Weights of a small transformer language model.
Architecture: rotary positions, no biases in attention or MLP.
Each number is 500 + 50 x the weight over its row's rms, rounded and kept within 0 to 999. Layers, rows and columns count from 0. Numbers have three digits each. The size before them is the row's rms in percent of the matrix's.

# down: layer 12 MLP down (transposed), 256x64, rms 0.289, rows 29-128, columns 0-63
# up: layer 12 MLP up, 256x64, rms 0.284, rows 30-129, columns 0-63
down29 096:466578500502577537606503431522463480489447540502516487508457467554492494424506531412430591491563457457457447573524528495590422439466511556467534550470583531488498589546577539441444497471493408
up30 094:489534410501515483456595457461551438460494458436445541519463517539510549473513488409551469540494480483459507609436601442556569458522499485616601431491501450557486581492469582533483554474486480
down30 095:487481543435503465604468535596485466505433528529510556442387495446574532572518541546564443559463456502450533484534426615567485490458497465600458536516473558547495475452421538571490556495515502
up31 098:501482441551511548518384452607483460441537445485412490432501371531540449561515505545458528528485610554456574457538517485459525532457510531490499484534424449459563401485537532552490458547498451
down31 101:524573476568590520500445530495393532490530532426550489535514469518562448464546442536474509407462375512403537465447461436559586536468450448505560497469498584514470441488498484532523450562424497
up32 096:483441476415519506532484516525483528499484508510477451487515544551534533576516603452519386420507601469543465412482527389552493500383580532447533442455539424516429458435518532429477514467490504
down32 090:456385427505529431591560538524531452479465478556519475478450371506435513543523504565585455522497515505476483521518504525427517543503426515477519455583503555510496542521370532543512533437475383
up33 101:570479514468522483491568468526476570513483522529523554465448526426541431572445477480455403592527462538456517489584481575440453514481490521480486419411516630525551535440566513401512576479551477
down33 108:482436487443464557564423385503501580562462535506534467495437520439464436520493476509526552520467549481591404477431402497500460609421540438511460553473505530499492519445486396548573509480502479
up34 094:499456596442488422488489441399531472473477557506528540486605586453521552364511452518429482497539509553464451408535543468514511573501473452502455546512509572494603506500485538578465567476464532
down34 089:472495475529430455515558540530528523505506571460508563420447361506506476639527481454420568463540432523451422623488419488469476503484476518463423531460477457495443495567477500504446534489564502
up35 108:421451499469548586475502564449474575527507480494581578418471519461545608458481463471439452525474452563483463551511513470627525471542420487545504450470541512534616507478600505573490469503456498
down35 101:499500574415453471426484454473604509520495470508547477435474505482619577439528434549522431519505478554438522448511522540470490530495456418547529477576451531481487506463520528463540425531643402
up36 101:504399545600573505502484502468465441573535525571542538518481436494524453408610431493455387505530457579459465429538517502477504563378467565474526575492504543537473501486554471488560529503495485
down36 103:543401464511511472485435511545441498474485432542536578510549521528488510501523503470460519501560520418544595437545595443460546528567431464543604467454534400526515521569431460519528497464570390
up37 110:553504446498508515493442489480528514552476436497490518501525435593470503467446360477511452394397540538567557409578540466496480444533496587603460494530550449486565525567460518512519556489562532
down37 107:512448417457442449534473486522538555470540410477453443450595534538470529482517458483445556553585467573443457509469403535430561447540517527553422555479519500452507513434556420405560534449522527
up38 102:537641545489456551406523497479563544490592441439513464460449424518526564470481494454538434500432472533446492528540489443562558514495439521460587538504481482560480483504399523566610508554523462
down38 105:531479455486525489560517468495446403482556425502441469460552471497450507519443548422457357530475492555555478466564493567516449459467531550490591493553504606431481520465465556452607480556515565
up39 089:465502522421531437505444496494424449499494458461354592555411516457490501507536463534581551464521502566563560478487480511553473521462481477418484438431545512495527453405518489449497496517387597
down39 091:444389474591492555429469496572444470521531528542537457453468551499390560476470477508413480496472464548503500520514439607539455508466596547532485471537460439438489538527430478528563463380533487
up40 092:451547520450494424420519465544606475595487509509530596560529418543408473427565520490465533435473511493554536453580504551533502461499504384523456507430477558533456534568442494590500517504532464
down40 099:498392446487527500557465526497418493483533399481461477562516616446527543495587455519599447484491494520511536610527503435515501599491500421461573455482462572517468517392484445505542459518526529
up41 092:463502521505576467539524477433532468536509573464471452498506534532380566499655538516536354506532500567409511455557532509499572518415525482545485472486536567429562533484484451497567512522477484
down41 099:547563485465406487510549468492562350529479470542524455432573457524467470490483503475405379476484553554443592523541427435553497471526432473532418461456503526483529467507583519539509542496441495
up42 089:575507442567446509446529540568472443468491512453490486509386536511487482516504461511528432525465438531447585508527458406509553459624515449534468472572490482444462450518572562389524489617511472
down42 087:494434514511446463551542494604542517490543494595481469503495533482506397486469517511576561327522478425567508486442479451520584453458562519530488548567434454463527529499493506435465547497439579
up43 094:578559568517477534486567453519515472446485537460584490453510527500481451511491433573474449551672501517420496475495496424562455454484440468532471548557489469545465447448546516494575479388479419
down43 095:562455488518476519473454498554423487513427481560436539453563527471531465408462583480514381508429511486513445556596601411499556496420517538518541527565514499552472560546473414498476530552510573
up44 097:546572571625509476516496526506544453532548497561578477446395370478479487519472509521489476578502417535440465438570495448503422487409532491462460430519526467539509517448561532521506534401475515
down44 104:510360524573531543449467516491515582595352431435572450475506503576441509487439541486528558504463480503534460537463418435585604462536510520489479476483463499490498508538495471577493482474528518
up45 090:594379503498444543541504526568468533521517440462495551510461569487477505503526489509518527398528401551515525467522599443574512453554491491390479575500508511521508592472550544543465455414481404
down45 082:399534502426490538543484489427531450431499495504537471457460450472528463471469412470479581577490511455524459469475450533355447550440482525494500499393535638472437478527494418510510424495495481
up46 090:527468457464517545549444562550577424531420449530476600512489519422430381387561440505547522461512601540491593477498416492530494477457536437513482468539505504545492460532575485486470488486434460
down46 091:438494398537494485529490502433505607450494469546451440511484521550532518490437566491458602499514525604500445473420562541450476508551534511536608454439487494450476510488406571565501511543603550
up47 091:531553424535578527457498571483467498522426473476397572558556485462479546474550493495513440500507448437385492415628457366506496456522533545487531476446586519513522479520595515504488518520501483
down47 105:569546478580486492530471473512517421452469561507503577355443521447410515508593439512405555516414435443473553498501514455495459556536532406527530490537469492546528490519438522432467507452421483
up48 100:541517497526509479561504446473533437477585634473498546500416415488442517416610502500476507437506570367484494497525547554499522539422457509585490518468488425551492540525529395540521487480509458
down48 103:494638447527530490462563450447466521583529454533560485535483491518525515576512472358451481439536499436510615573435479525562576449462445549518518515539514496529545440494534432499506579525447493
up49 100:453492432455561550524533504434502494457516422492488532498405481507516557522487429554548573508536441528479420449606493456546512441458439518544463612532440527513472398525501590488433564495410450
down49 100:559472428426508540511419517496479493436448519566567529440506545556534572603592566520549522501468558508526453512504506541589493548433500563403583516444499495489364493443441516482466545506514527
up50 097:559554433591556493555436515515513573435427482540472571499453508480474446521521579519459523362527482571566434502464602509558511412536576507525480454500479463534537401495498520459420510490488469
down50 094:539452548471425428511519483499466423439585451421550418561501580521529534488577545374526580494524563526451504429558442421521549506508467496514501534482476573485517460492528530440545422556478427
up51 098:497628496469478479523485563411459548528610538499444463566521453434455527456468619526548510462527466396504520448473457533551536522562463489495485483476489477480413458467544537502617505574565543
down51 098:453523402395453472474537539516533464409434525509553523524555454514529580584539549563375556511503500469457546521498509582450510389533473487494437514521569476457453532514479513554479517492610448
up52 114:568495534437515513529466423517476516380527442431500464536477526489488497500535528576495526520548574441437558540498603508472429588638484536467399418497484458445500422479527540463540541530512543
down52 107:536419426449453496520439455535563499531481517604517534484492511498452515524489557574447476454447528513532554511532456481421598518429515506406640530498497468552582486493484433603499543491587466
up53 100:474566545469488470552504484622493532463488520415502472486467437545461454494416595507497550459538510404549447574516536482533563491521478578438460555461435545582556426434564555545403508475490491
down53 093:517461393493551503532565490470479533416541530497485479547533491472556470468514507595578527494425550533448428425422523455521441524418542380537558471543461507432485501527478506467598462401539560
up54 103:509487452521462586527566499603489499447560556557415524412563435482477516405494415548529462449483549383529490445465530576541566555568504469507469428564528563515484479509503463445472551508439484
down54 107:464590479491630482525514458514467555509555462512496389511414478515506503503591537541471444562478450527512535505507497480447404497444415488439500438489540478542424416529562481511517455509540359
up55 093:523444429510553481476511550476544531481571474526511535445474525553520441476418472471573432520542459538488612478449545451413420511486515561550475527475575514457465384522461505439480600598539572
down55 098:441536475493500449432529534426496511442484489497485456554488518616497486475524621476527517518542490567492519512604532533520528488573495524487393463518545495481478503663522523429524522522383412
up56 090:471452501497567586510531549594457497489504464525451487539489480449466471421521529498552528469450457435421562419560440450514458416465519533486522538514535520575431581468495554495374542449518625
down56 076:439478593515550516501516442483556523456506458543520523479500477547544473481493468544506668452497508565529486512435561546438525584538548477472527471476488441377552493564572436510574569434460430
up57 106:573510563531555493472568518522440533452511465488537530482469470423490480513385472554517518508535459659543439424539540507569488449511530492566551567496468511439496475361499562576499532472450541
down57 106:575516447584386569606537465446513507413526518617459480493549442520512483449555479455491523516471465456450466492418441426529518511549505422421586506481501511496436469550485490550406524531471533
up58 098:499494474528485561479494487483505460542474605470428574471521509520490490424573479538519551613454477501566548381585532503524478485515408468455525511451563467493564454604555503431470511568432408
down58 102:343548585520593497508559477473513528458419477453425472477506563526473531558542483521630495519490367513478488548520516493429528534479528547438505501505523542489470579467481502392498462534547510
up59 097:502498458488421584447502540525500563502481443578559543467417554441502484529519558502385506431478577541488414460509538546493583508520510492441460450613429418476533492440548448506516491444416544
down59 100:560571593434519485573465402525558512479507402497513396541487512573493469441440475499492534466528485518447453507533549453440487521549396555446562456530519478560488524572561513466429415531559559
up60 099:455433499469549488500528533534412466504553524469443421474541485464651466586454462491469493485545542579545521444518464397440467409487461547505524497510437495486507567524540475494608611461462500
down60 094:481446512499481553382415563515511562457502457495486497512563632620519453431493463479540585428503540515534439514427479534460468523494418477516548503458467413450475501578505453520575548466549478
up61 104:448493424500453656571502592554508475559535510558566537471530510459425367499456518408508550505526513558498482438466489565421492496529525503493523477456503539553496586442472486511559534585484472
down61 095:411487529459426516502457501581583521510381479414558505563501557519519435595484488439473540405502461562472536514548567580460525449571499479554460507606474538547559524467492443527553464512529489
up62 097:507402506541572551487541554603540469419513480508538502536542443498470487467534542444520493494478553540503529406489557506489469640457436430392511414531513552522358531492527504526503477484458469
down62 096:558551525485534477412578507484413495613497511526507477577444489518500500546527466514424432469491477549523482504498487551531583469475520627586502551465487369463476520489485603493456435453513414
up63 095:527532503487428489464437487465518530470530539445500535463538569480476515414491345483577552456459586455555478514472592498447518539431527444417457523544461396472520496427508495404553550555462493
down63 095:587431429622491530447509498528514415496533581489451543531514508498517504397537535496471472604493546520489581516452462559569495526536505541422423582494468506489512599385488490450490485540522448
up64 096:470526485534530470534532474456451530575478488493491477510447482517413609513401513472490496437516487578526502460551500492505438511477477553557471426515439565503569401575378614433450562502521424
down64 099:540465491477420452425445495472493541481468648479501527533564482489513485449533525522586529453463464438511467542461416466463465441481570504455441394436516458492495575492553591506455391572500462
up65 101:588512505453483578492500486453500547483547482464425518432476495542489411491486550486365546559566468549543455426461501575439453404413483454509422435543423471573458541568496480537512516450490511
down65 094:485581486541567519446493462510466426464498569503381531515462455478534582555543418451458578480438596473412460537502519464528502460502471480488473492514498551554427398583469505434460576432476447
up66 102:469593480404401473570459459454458469489497496436537500423442459470567429477485468435508495487530540510524499567431535564546551558478502502482542474606507447456489621506556568571473576551468532
down66 092:499571530436354420552436555514480559524529500424485419612455488519557473454538520490571431500498513554544520490511436460409514516495519568534438506515488488456485536609444482498477491471397508
up67 104:490395418501441546514516501550539503449468454466613522466560593504539505481555538410531445457469524479479579523480570427483538449533460502445455419534450577446513458413527454498505462605539526
down67 103:471475393560554485437453560476516446453447509416441518496505530449540467541520384552450467497526560462500560571493469499521516547499523476434452549553541531508454401371432555582572485508480513
up68 107:475520480519496551492486423568520511479516499434512419397486542481486539514456467521520514467529555441429520608566598458586566570510484490495477568572432451487571493541463421622529544549480447
down68 108:534625503413505559471590531532465565472430490396481444551537555483490530498403441538501414532467502488530466484518485509498495447493542463620517396423494525503508537448504531500425397471489514
up69 111:560549437445537614454529576480427526614526446497475535426548406468567562562482498484479446475450523487417515500513494466570563539425493526471471530471545495451477497454579514473496480540398421
down69 117:479604546429532543440491481468431369547552485487506558527476478405532383534450461541496453550485492549488565419576466532560525519513503515407573536498395573497482465505487505519457461462513473
up70 094:539495507407496499370567554528548503491513528528502580483454460403506505490538440361473546586514426513546466511495517513474430525417510563408549520432454490526526429484535464511578476551450514
down70 101:537483511406535520550495527410481551552581425530456425491543469420454580556489467506520635561498488521567428481498570445485492566508510455609530483445446538571514535520550516537522413475481491
up71 101:530568518529524524506567568488461474547508543485509530484450536459516514505480536509641522380521480494603521436474502417551480495523400511346514504494514503553503485490603516469453429441454443
down71 095:530388458458416501546453478521510521477545476529510437475486492463465682515449532457456553517438486520415518468469535557464575483544545552589504477541483551413503562546456496551573462491534443
up72 103:444462521441535528569586545484450531474468504399554502526500499479427500457562470521421479483531512359533469477485545554617483494480587550563420538422556493564546427530493451471477506522561462
down72 100:381510516506456527454409534494569505470450486506449550537408422524548498461575488551468496535587546473488507469486466552590475535518518497564529544394473443437449481503394497510372488547537482
up73 101:509472480522458538443479414520455435568469407553531442531483464460485577593442485499448485527419548574531583474501516502498466506472518453464442535482503476639505470531537641576503542471457449
down73 096:416437505499446520476396492535561492462515641497430461492514459491467553492624508511496539475503417480430524506474452627510523484488408492537503541480489420428496458536498449520511429501589460
up74 098:558572469516466481434481540400480438644503595509386468435495451477548518542484550451513463497512595438529476521531423553536495542427491468509463561539509536543515406504450501560489538511535562
down74 108:576416556448469464428472469513440496541497582455475545548458569527557537658466482549443576554465525470517423496483420485446453506453445442446534493555517563540447506503523534490478492574416498
up75 088:565521439605543459484542497465555553489530536598507568435557582464449465482470492592500420437492467556468546487522492489453406541482578511445538513562576546473453474408470440470454557510512571
down75 093:458377560503441605457426525479495521457464546493540573512497635423458513566420452498510459525456427483502525510519527514432523480549407489486548546499549513465434521482573409501505514474588513
up76 096:451551587449439578457462549517460567494581476553461440464408455530449572409449535543562499468458477416456489532608491541583446529495450486476431536517474461601475512480504499532550522445532525
down76 098:502556536463466544415479355501499423499503543493465540571454532521461414452574451393497409554503445457526520489488457386554494532525511537518467479469511548560535497546504565576508528474600521
up77 109:444471348514516507583438566475493621486527515418536498444536445450500459523578538486531572532525512580459474456486516579523475362488451514458508455523510534495423476536521495520512549532444437
down77 110:478457526550432550581536490466544497498472566537469522488534465493452497548492483521433424459412524528443528581543561563494477469491590451402503530573511391514435585390479477565410516479484464
up78 102:526411571487578463466548376528408401428563533605484517402484606505521432509488528444526548461449514474492523535534594510466450491500452507557473541529528465515475476451580521523485505512449508
down78 098:471451482504514518484535484531486366505555484548522468495536451493435496440515542506570565431590437476522539530512422508467530458551509538565535599534342449456573486533576487497461525567574499
up79 116:514528484515563520555547533535501525443545485590472576423600382470440442597431490428520472446553477563378465518545434584511503498553463511519468485544496515508492426511517484567463535565511537
down79 114:423531518475501566484536536529481492481525588481430550559426421489523494384457536495362493418534477515516444564500486546542523543616522557545589533541469468525592516559481492494551499452471458
up80 101:508504483471430416466524490480447496481550535592587553625452516431468494555457576532462524493547468489452512478443567534526560419537476504489489464530436487438415372389519543513547529503521533
down80 109:565517545520443547464502516504512461523511565371455514391521441491537419473553502458509532475492486453480509581519388423554489576550446416496454515483526500532512526638518517461500521473486612
up81 101:477581436443452574585529605613569433498521465485553552486580434464523439429556448505522487415492499500506466482466490505546483555454540471457420534508449482443560543498493449419504552513564438
down81 105:446474543545578557460512525518470441393436606496457470547489505461453480476455521511432506488482543485487599473476506414564486487429580449470418566530493514518547487511538556484431503568354530
up82 112:471492497541576526414408449518494460421468571445412563409459554474444469422535495519527585522531558500521484482522581533534481544440489467509388515423461539488565551458533524479556518472473401
down82 105:523408422476458510415499532470480405501468483453454450562530528474520534472443492514486528555519548557539458493435601519459523550455507574505510370500552552538470518450531523506595475379541590
up83 100:508487519450545414558473433498606482418640502444467531473552524464484454568552514422489536448540585517488470541475541510451549489502522532486542504462530404450533525431474416418491547556480418
down83 102:543482563472590470498478549500501562396496433463477551553501502466487453416526517581473425623455623512443448498504543458412437499491494439482534499444530398426519532503474518569510477507549462
up84 102:587545455411656471527517481471543459439535458537524518505459422522617619485472486427505476508579484479446466463490559508574458504443507530507465466408501443513482454457538564503509502457490562
down84 108:513495484532509519546488454534625486428501467407470444487472384485411556534512430558509497481566430547453469459465449396450523537540485476453512502577439525535507527553524444508552496568622476
up85 097:511465523516523461423522484454544507532471488418428543528592402516422503497499473500418541447595454491595508531501482509585564483601514561450498432519480518440602438568486486535452562507422490
down85 095:442429454481391479415473474481511514463483463526493535421647572529435524544569495552545411578462530540443493463527477441601512537456457449556465562526529423532512509499453491508504531481567455
up86 099:477566457512539513546542598530518504416468566474467547543442556523438463469594399527426425404557470442552463550487488488548524515459501481520515577540492442481471481528613482448564545492400500
down86 103:581464572486430522442541450490516450430595443480541493456491493495518571486455620525570539488435532464402531494473542435522519497604522459471564485576536556496477428413476571498484435537548499
up87 100:511542488420547474455440518511576549445592515616476521553494436482507474575553554531493480555517470519429458510512542566446415448468457455448440539471458371465514536510437506580510582459537542
down87 103:444627497576484464528508528487462476462572490510534502545346410451456473456507514581530531558481485425461556507454509506483450577521545494428413536472530555462424567473539503484572483540441522
up88 108:544552528410457527596524471440564429515616506544525541470509519515539513452516514469371547478439476541455531500554546469540476446482358509475430491446565489426518480549549512583505494485549458
down88 111:587448543540529544417559557492445544547466466530495504436538488490429506501548534509553458600516602453587516531522567418539520585524514416469456507510646468525543496456416483459494472506486520
up89 103:566508484412498450488479416624437433522540542430511534543567506445480470621546467455500482368490478527449553534518526486432500533458529489577516517514427503540484497454486558523399541522546557
down89 106:409560544534490552404510518505475597588492471462471475405523447583353533592540508486467513451482572454514435517517489497442460495483479593529514432539510476591469450455542480524476457478471490
up90 094:500517515473564463570454431496584507547425611527426493451502472570520536464511490453518411504452503431530498537490608515471473482465593448557483555457473484555441497440509561397469513520447611
down90 100:410520523615533511524533532538551495527530574502525559537444483478599506477452428388478461588457491519583518448528487395510453539481480494437554536532546423490518505582540570452506523576459555
up91 103:562510437468547452459473520487427469510539485492397546554451485474466564533521567520489477475534546558464580515425522454548615440501511526442407510505531442518498462544507574525657497472426560
down91 099:560451568415517487558413442404559616510498574453473502487462607448464440506490477538585488531567521546441507478467465478480491535519503503538571498495574585438484448538435542424525520530568504
up92 102:509467502445465608390482494540479469540562503553482426471568380499597574460580615483477509521467535475506537515540505546500556455492554452436409465538530565502510448486530486574471540497459556
down92 107:529512478469454451514566498493485546459515620483564472535489462496536532489510511440445432532521500448441483480535447474589470517424607457506472561406572443488433462597513582384544465566462496
up93 101:510503490400493519472488575513471394490503503477501485502538439544427524532360519465533531503473468481507544447496562484545466540497463557550542571553601522486493382437554543479498480578364526
down93 102:493562497528439443479388514549450435511498517475526444542397437522453501490486483462490443536522477503596487456609440561550461600542532617414528459539489472476455505493441482454469522469579561
up94 098:540513456561480517498617541588469495445478537514565505562436543517406485406525528460537463492483554496541499577583560406550450526422547421500481505526587466513562478395483516477531444557511527
down94 096:490594597543484363532585521487482504483525492511609481546526449509437473485485523492459575399490467506536518547454411591538518462547584516541489545498574437522487526496559484442474532435430469
up95 099:401490454515524498440500566558571510545502529428556450468550488501553473485494503431511461476463523473482415439481580578548548495521460506470585559550514475396579456509576433495406555475484390
down95 099:451371572482461522532478470555434499474517514422465473594534600483571476494467538482506432551569461475507478500552481518417548366500457468565564449501551480471590571502511546528533467462465544
up96 087:518496543511427483426529486493455541477554527465360480475485496521589401623557575434506494503470531592542450491487621531476488558415499508531463501555485520570521492566431502516443542536508515
down96 092:529532421585482502558439429499499508512481521542563517489468498468527554524486436400454518397506376411548529544460540567499442502562477450443504608549578514547450431544579501521501495474542530
up97 090:482481451460420580497478526473502543556459472525532519458484470528525523450536591419475509492535555497572527464501445510581536562489628519448442488572487441417489412519477499555574566468479362
down97 089:484537474450590412531564535523449529497462496495417562419481431479499495524456434559392525518495459561512562585502487413466558544496376605444574487502528564479524519456506487463544477545488465
up98 098:455536512495485556474432470502552547537581508476426411500567481408460509617499501545407533557357552462518506488583539495487445516481501592510614469479535444510521499525521482471444540442488471
down98 102:539511561524420506506453468534563500485492577527397501486480445483546517516476509584472432501465429489497444463564529487485376534600538576567452577545497461538454435472488629562534431502484491
up99 108:443551400504542531420431471495550547452571508437497538553495547532500470455555451479487571489474518433493482505590553534602492506433426466467543584467545390538544493496452543560493495488446388
down99 114:507613493530426416475558545536505576603473508525480437416518464464543504616480525548522448476458606460442519509525471424417572479404499535475423515515456476551485489522510498520449534422496503
up100 102:539447605524456504480453526557565531484512490497504533566483445542461428578473518509480445493471452444449601587494634511514539528521440451463440470549450423533526594553526411515473578542526501
down100 101:372511512445572508520500471513548495557548541568469537465540415446509530508421477533438548539541507567477402536519465433599538430515450557494515452528506575473507467496467604553521450405472443
up101 099:616506495457527559488511502514540540513565396518524593451472501445476505442522492514434499447510430551444436447509555428442549569467624442513469501494447441586517504456481518488367519469478489
down101 091:458528477501526507486532546579485483369420566472563514568425505578536468492513557473551519544557492498566536488462458587570577569460479558480520436534465408393566443451450507558518477486504517
up102 097:539534506396534613510582410527452474439504474439463494489484408496514448547516559496495505596580501456498496476523470480433508463510543391436525512455459460563421528432582522562497468521591499
down102 093:501577483509414537466442444454461463453481459526455413584545561624612562552460530489399523519441512593443467523547429565505455503518525500445522523480545489518414556460479470535520478518506550
up103 103:519501472485383463513500528531540480480553514399460475451551424493474448433526559436487535405469498573432419361491517554490497596545463527511441459532450478495421468524521562446548563517473472
down103 097:513575543504592551442436464474564431471499448503465560556492489415522499537469464498540388477465546475632529446540547475483420402455569439453468432476480505559478495426488505506412487523532471
up104 099:466448471515535536498523532391574536521532533505472526491532477414428440603518550453448485521442526524402495479545468591397506454486496499599421450513455454496501544497556444597549533494546581
down104 110:473454465485522414536494474490469550559586595562452529428556351452500521393471512539516601499461476519394432415485475505467509503521464513507506489497483535409456464563443487453509497526557458
up105 112:535509579489458556502570492552435513469547523457517531496520545570519590435416405535532478552457507572431531508517522497464530443459539465476476535507405438637447462417474571544481470491427566
down105 112:476510433487538414534420403552540413503419413500540434586397503508503443567511595484490470533532448519488543433472454470496539570472573507558513531499536556494507558446518548548474526468405474
up106 110:571459468527464413529486545516482416536508419495496562528520465514475567567468519450462472556521448440466465505486573490507505496533506655459573516496446523482520492478523372444450532454644506
down106 102:565523528465463578492475515635473451537548471534531533486418583528511518509513563522508527478591509486540527424430525458602436609469545609494437523565428520448495450477490495418551503493510487
up107 114:506462423558524526515518505620567533575497446443515552489508402574560524525444601462422501459541476509461575568506531460492464463453433628463511517454437550476423500529454467520495559538481526
down107 113:532534491478454449494423415565513583562526501484431475491482422523562502524493590513549461512533553411473512531558490537534467538433448449541639591418481567434519474485437578471472492523549533
up108 090:447509453636468545495536529473566458499523491420455489561532499588543407401508468520474518435513525554510440461504544553502638544394471472517543504495425463507491522476580530480522547582486522
down108 095:573505508523524479545561475385387506446566475537463470481514519379439450491426562587479513553508557542456446470491510476407478516575504506544457596555539519545461558462508583554520445493504484
up109 109:502469460473356529539615533479507496517455466467548532528469561498566489431465519474430542510499435526465487535496550573486396393491514441448426458569506490597434480481482515540431474449466571
down109 106:429517438497512483500444459445461454580555543476482430477583421522492468570493442559514363510396544490394455552564517459481527549499504522467488520528492375509557504455497508399468525499482535
up110 093:461488608503527443498466460598527428496482540500530556511498546484462515426395590510525532537449482497464586413558517545527466467504501567471518467449389508554416420511484522372524460467510516
down110 093:520507412541452513476542484529481529524482555453430429474516515467459566434455482556544452507513527446515467525523467491383435532464472454424364529554532521499519604559558384561542562536462471
up111 124:463484530527421532521506449507503555516563517506482473437438454403507483549520388448525553635586530596508451479545538509491398494522504548452516521470473432478532516453508445552587483542420423
down111 102:455532480540530480463550453538431547549415565546525527567447560470493482550578373420482533422545483442496524414570465449526435589450495465529446475437541466505391495489443484509556511512537510
up112 095:481529470541484457534489489462585565573517431573487552520555526446470409450499488430493579488605531467486559462529504503589420525358469485472490561439440435520534509516519466515584514541422467
down112 092:484465477395513385498483584510547497608552415522456481460454489381535514580525444584533385488514462511495545479515459518483512447489575565499459558430503456437498489489518519592492443509502521
up113 122:542499412421469468553493574515521502453560566450541481492548487433453486483407483447453543485440515542487449465490492465503512497571457451520408450436496642467564438466576522449519525545405427
down113 113:459517500512590490466528491483420475592472472539471566531494516489492491497406511516477353525522494468556583540548537479540453451446455564490493408566429479525450487433383410566509567493505519
up114 097:476592494437487529570506505422564537481564423527444567483477553396439433476489446469518574515575442427531502506433531586560456470474478522494458514468472429416493478514458482567503490605425538
down114 105:485532516529556462486512425389590477502445530552429466521551601433564519510539506487508610478519523579422470557403575425512501485454441534513483546467511446459516483495541505548402515576540536
up115 089:461564516500488462552466424504597509439529564516501515479471465484494571435478589594526515491460494496542472498541511494444494491457480522382427406557503387437534383469539521530591466482503571
down115 101:517532546474520503499537503482529393483490390437434455498444434536517489455492494543476552496564509571407478467584534445434438450505454429459521468445495477539599547525565538446528573524621443
up116 095:534566493458462556431473473528516522454491411613382540497500569550538496567460566456475554463456541547450545484533548549433473474500450517498483456468508476469464387496498596478445577560408462
down116 095:502542476440492473521469501527585457522411528501537586425453459463522542486370490467484526593540510523506490540520510560515522413472584435589478461441462453507459527484394533538638534484528512
up117 102:674444480543514482425466527531523512502478464448446572603466535458454526474524534462523481477498469515475594433544490502545409599487432511511515536515489498461508576465429556465484556481543391
down117 107:498506576516465482544540405502495428474558504547475469426568526530562446505542446438532499530498591416370441519522543401490490420472599489469458504465468493535450533485430549448440482590494499
up118 103:546582447483627456522529537492412465556559482523473496494407502502494476378457497506494420389426429473512472449504500513573590499503506565504472487545502446519537473597545507455574541472491451
down118 106:477398553546569550608570553514482518518475490564534455538517479537516535559431499433544426527475535510576444438472429576486493451458614548460407537429527506509429490461530492470492485576523563
up119 098:492506551404521436473530457556469442522581508359466485516526490389401528454417533486560584472516520476522563571541477533512558527490444484541574525551425452502532493496527489380534490504480518
down119 101:484441437543452452576444498471455445420487491568634528379488478539488488519503580554454565546479538438419473491522545548463473560469544541452499495502578495491420477434520470432571492562520448
up120 108:592451472573463546460462433503527490497468596416496520503473522582556511466575573505464456488502513496529460366535527501482439514447591513497341520490542493481462575531464536464530533482471576
down120 097:509527430600425484528515517516396535497497426513591482431618419463471540500478450486470502473498465437526536456524577572433525559509548516475543495498541503545437542527509499537500397524580615
up121 100:574579447543444534490566475464531476454511545530513568482466472516533494477509411550497448441488409505513546554452512462522535468544425544460568541543548504497491397334459496571441465495413537
down121 105:456453524444545527527438540449464467443365511461442543444495510531538491559523409415528471501574538493595401546519517442566563552506477466544470527502551580553489482532507502486475513496603600
up122 101:451490464470481607436439582542509480482548449463549603508491520508449496461518556515512507548504564476493370461513502445396518500603444590528451591556501517473528569424506471447464457537494543
down122 076:484485551422453481495501511503500473555504456560550428541520502539357465432549548574557418498503532482495480517516467469503554545500484502561455635567511493556485550348565504500518440512461563
up123 095:471531505470482489540527510496525528364464556504538455473551521497479592539435481461501461463482600564575415591541537609553445439474541476581521525569582514467470383516485522550489476509468514
down123 088:544535479504581508394638389522574520452480504504523504485459508474589493572448515465465459493485419536520502483589439583530482501509439570495542428533566515539452509511506502449491468422490603
up124 102:485448494504465546616487558482593447462459566492447515629501567473386536442486527520525602572448469446537485423562502447480402489536544515470435513440449509538497513458483530535500491543443477
down124 100:466539567537625454486571485512441562511503471443549531505384415476540524481483520519511512500540447563432537504474501475609553452451438485505557563559483536522619497447457409426516505527531538
up125 110:500523545423496548509451465541500480469601479388532480537530442479525522441536554535402521532572614457405512493540509581385512513568590477454472472561506534474516491473494559587498482508561475
down125 112:658472532477510456520370452422515513594481455532509504464598433427485486516497480479574519510487428479530584501473489452419458565499566403530516482559497490571481559479504504517511501509559548
up126 099:461487483561481605438518432453451505470478509413474510455470576465514513474525419522569452474460526396555451482498517494563546493602497593480562405498580546547476540489496384487525547573465500
down126 105:474579533499511509531464471500621473476449524389483572628548536469509432455405504455539494501558473481462484496458503525509560523573500443446492367504492411493553528465481428511577471471537544
up127 099:561528570520456444527510374448513432401572491469524561485465566454477530462451519632469433501504469488507487482482512540561521544494508532503399518503592426528488442475545438494557508392533544
down127 096:530453513484476520513452520581496530549531570551486508487529530430550507577538412527611621536469576495500537524508494553559567451459583554469472506434518502503470532545472546430485351553452461
up128 111:491467505444518501422468511489554482534485499540512437533464489498518484453468497431381508489478585501562460567555492548496543482437415448525442542635467470488494443600534528437554565575463385
down128 104:578508485452453546493404552519575398490419503448459503579496573574481431546485385522545449504497422468511631470492409439466491535503522477560518459468541552510516537488496472541551555455527506
up129 115:506475474420483490428483431490553479507444492438550478476490493485533573531451640425421509467649572464500431482551575489524434511473465476472507434631554497470504488534555499509539519468539518